Each number is 128 + 24 x the weight over its row's rms, rounded and kept within 0 to 255. Layers, rows and columns count from 0. Numbers have three digits each. The size before them is the row's rms in percent of the matrix's.

# layer 9 attention query, 256x256, rms 0.15, rows 0-82, columns 64-95
069:138104151111101135143087133113075142070140125154112143161121114110130105126118125157152111138145
067:118168131139130107081144113138132109145085134166103132123143136117127138136134146110141106109143
076:096121081105106097152096119121135126165116149143101123166160106169142136094141133143155112088116
073:094163136145136177138142121116161117139078126103138145182139153139152117120156123124154126122104
077:110119127171121135121122106090116109095143109165127092136147196156130101125113122100070167133139
084:100163172132122146136143107107149149145156165113102119146137099153138128145131133128148134162143
085:124157112102090137176125126099099131158075097097172091099153120108146120198084122145140115143119
083:193161147131115110119110059105090162126135104072137127101129070123110147173132084140140119138160
077:117131126130096176104145157152126118136120152148148102143114163131120134143134186136105106123139
102:129108175094134105087135129121155143141121122126141083189133170175149157123153154140128137144154
116:141121175148124091162097126157104145125139117104112153123155146124112085120135104146147145126108
121:113117135164106131131137116093121167133184129145159149108123167140115165111097164131136148168121
119:104125085122105113152117122141139136135116150124090129176113089109129119070134094085116143137096
134:089113136131128125127119124154126144124135153138129176142113126142169125113152160192126091074100
129:099132158121120105128127102130131162117175186110105134106116135134088118138096175146094114151085
122:189135118142131164108120136151119146106122131109116181126117091110122113103160134130112131078136
050:121138105114148122115111125141138154160100150145158137153113151174138136133150145104143140103107
063:135096119087112105122145104099141126163135119120134085120146121159114161111134084087093088149153
076:108118099158097123133126103111133125154107121152107145131114131140153126099143066114115154100137
093:145154111153103153166103136136105165135138140168093177130132111141150124137177096144145169116099
098:142118107141092147147149159120149105137106095136158161130133104146115113113125128142104105126153
094:110080122133112133134161133141115099119153154092126139116118141146100120140158052145122156110159
107:134113132137164152139072123153105130104095108113108138141174111111123121083175109134116112136120
094:158161103127113151128116123127138162157117123144137120103138071101127149114139134138154089091133
098:114149111120094141164108147126126147143125093164129145119090112137111086144078103091092179163126
110:132106142133139135142108115137117126087102117120130092092127107105163129117140119122180088156098
157:133163157099155151123152131134125106118135111153160094119125168157114144126096188098146125121109
094:095116143118124126107117098105153108151163063156080142167126181129118104124078094152089079143140
123:154133091145149106121115119139151130112106129131104147129154103104129149109148113141121142109144
120:132116171125166082133113104129140138131080126155133133146132157131098142173112095189109157138156
114:060125132150153132106160108129120120133124140134148124109141149139116090156139058167160174134137
112:116122147093142165122122075115128134100117160110116130169130163115130121136121108130078138151105
106:094112131105108141118106168111104134090163132166136113146140110138130085129118190136142130105102
093:120151092138115125095097116110117123171088116173145115150135126169155118109155122137138090110115
076:140136128138118132138156129139120118151114126148118137134119111139123111116149075136148110073171
080:071121141143133150138146125100142118150071115151132103143106130101124106092142111165155112141145
070:120097144125115116107104132099126157113131117141105098105134118146135107109142099130128114174111
075:103160108107150186106135129107134104124111105141118131133131116129151116127133193103154137114152
076:131160089116132106142165136132136118159150084132111146145104140167142085113129122153135126144149
073:158149072136134141145128107119140156141134139119123166107076089153171086121142156157131114117115
070:097116120157099159108095162122135144139128152172148097137133123100113127122143109089111115151124
099:132101143080113105092124103096156139148122130087134092170097135118154130174104197122175154137183
115:136167139133140173153121111144108132137120116149107144112102126143159084116116092160114141072110
098:095136133122124149125148141112111130127119100117091184133110145156114097152131097119105156100142
123:121102161091106131098143165165138140129121090131140106157144131137111164134124090135131099096159
123:115147126125085122148101149117108123136125110130141116076136120095143094131139112105126151102107
103:108086153114154151137101114121100119133117166104153127151127122127130159094111164135123092134142
091:127106126107102103158107114125138105117160113126158153128162156131096084130131129122116144117157
099:160107127144133107165128111136116126183093104142132122152127138123123155107136122095127079154155
088:148130102105115132076131109118149111136141136120120102156124149174131128136117133103088113161120
085:124085146103102100132134112137150138146128132125131121115123164138106124101158097104096106147121
090:115127112133080157142112119117176181184096114149127097137093152135143143148119118124157117166095
096:108175150188108121143085139116137128126120115100144144131101106127145109133135116161163095089102
083:114113132138104135139122136100114096128154127124134120137099113116147149155136085139098118166139
085:129160114179136165124113103136108148131130102129157144126161147143133126060115095128131131091089
089:087158135142134203118115130101148137186102118096183129133112106088148109103134110157173119110111
078:159108130152097136133088071117107142150165158134134137136092115160104079140100078087100152110162
083:134094164125097119111125146121164134114160134085093132095145106120111132130148113166102129117133
118:124109106091125119125152144131143117089146134135113109159139123144102155154131135127116139193106
097:140140138107127133137161132119164087157134112096074138148102143098084121144146114129119163118137
101:134154133121143135130113147119085148155144108140138121078110098104167101122144107155154096126120
095:106099123088140122117109081093107095108147166085114142191105156101107130146112121173107175099089
109:122126120101180145129147119107129116125120115157140123163148116111075145104129124129080135138086
090:126138124117103165107140141121144138144158161150098098107112128143171120150069117122073138106146
033:128089115138136109125147137098170162198091123174152139095101155136133100143106130137121134088102
076:145146143131149126141147149165161145100152144113137164147130129133138124138085125127141193151138
083:153140137142124088106129132141122147114132143119162108105122110210137143144123110080081127136158
081:115138102135156123127132157152108131124113121142103149148154104137165116117139095125125121119153
085:094151124114126140141122134124142130146102137122069174136123111110147159148120143122156183124097
106:104083148144139137145155136113157140155145112096114142128115188108150122142108146144132135138163
101:113132093130161149118113165124191096131132181128167140165103110144126131098135134134128110125132
097:099130148124123149125098148163101143131128107142148124079104164145155085115115114136123120157135
111:134091131147102128148095129145095112156164134167109138130142106133140123127142087117171111105128
154:125123121108158125136155112116080117132149133152154142183132134165112148153124103121046165143165
124:147126153129110127108128073131149152129120147122117108141123127112144087149108117117118105147140
139:122148131109102132130133156127145123109136098170119097134180141156150132105140146163112132103142
126:138123127177135099131121144161096115101116123116137125135104134122088109104122163131159088151090
144:161116133141111093176122132134124115147084098152117133127128135088111115077153083132123159116085
130:128146172114119123124161154123099101105151095137169154153129172133114113160131142103088137092094
114:091144143124135157081149143120109155085164115153128152172126135168158085113089137150157160127109
028:117138167131117127136128063105136149152155157104155116140157121125115129155180134087112116147108
082:130146123125118104160145112135099108159100127142107147079106125117139084147095110132139161098129
096:155167119105104133083146144139129101098137097124149085128154120172107139131108137119076161163141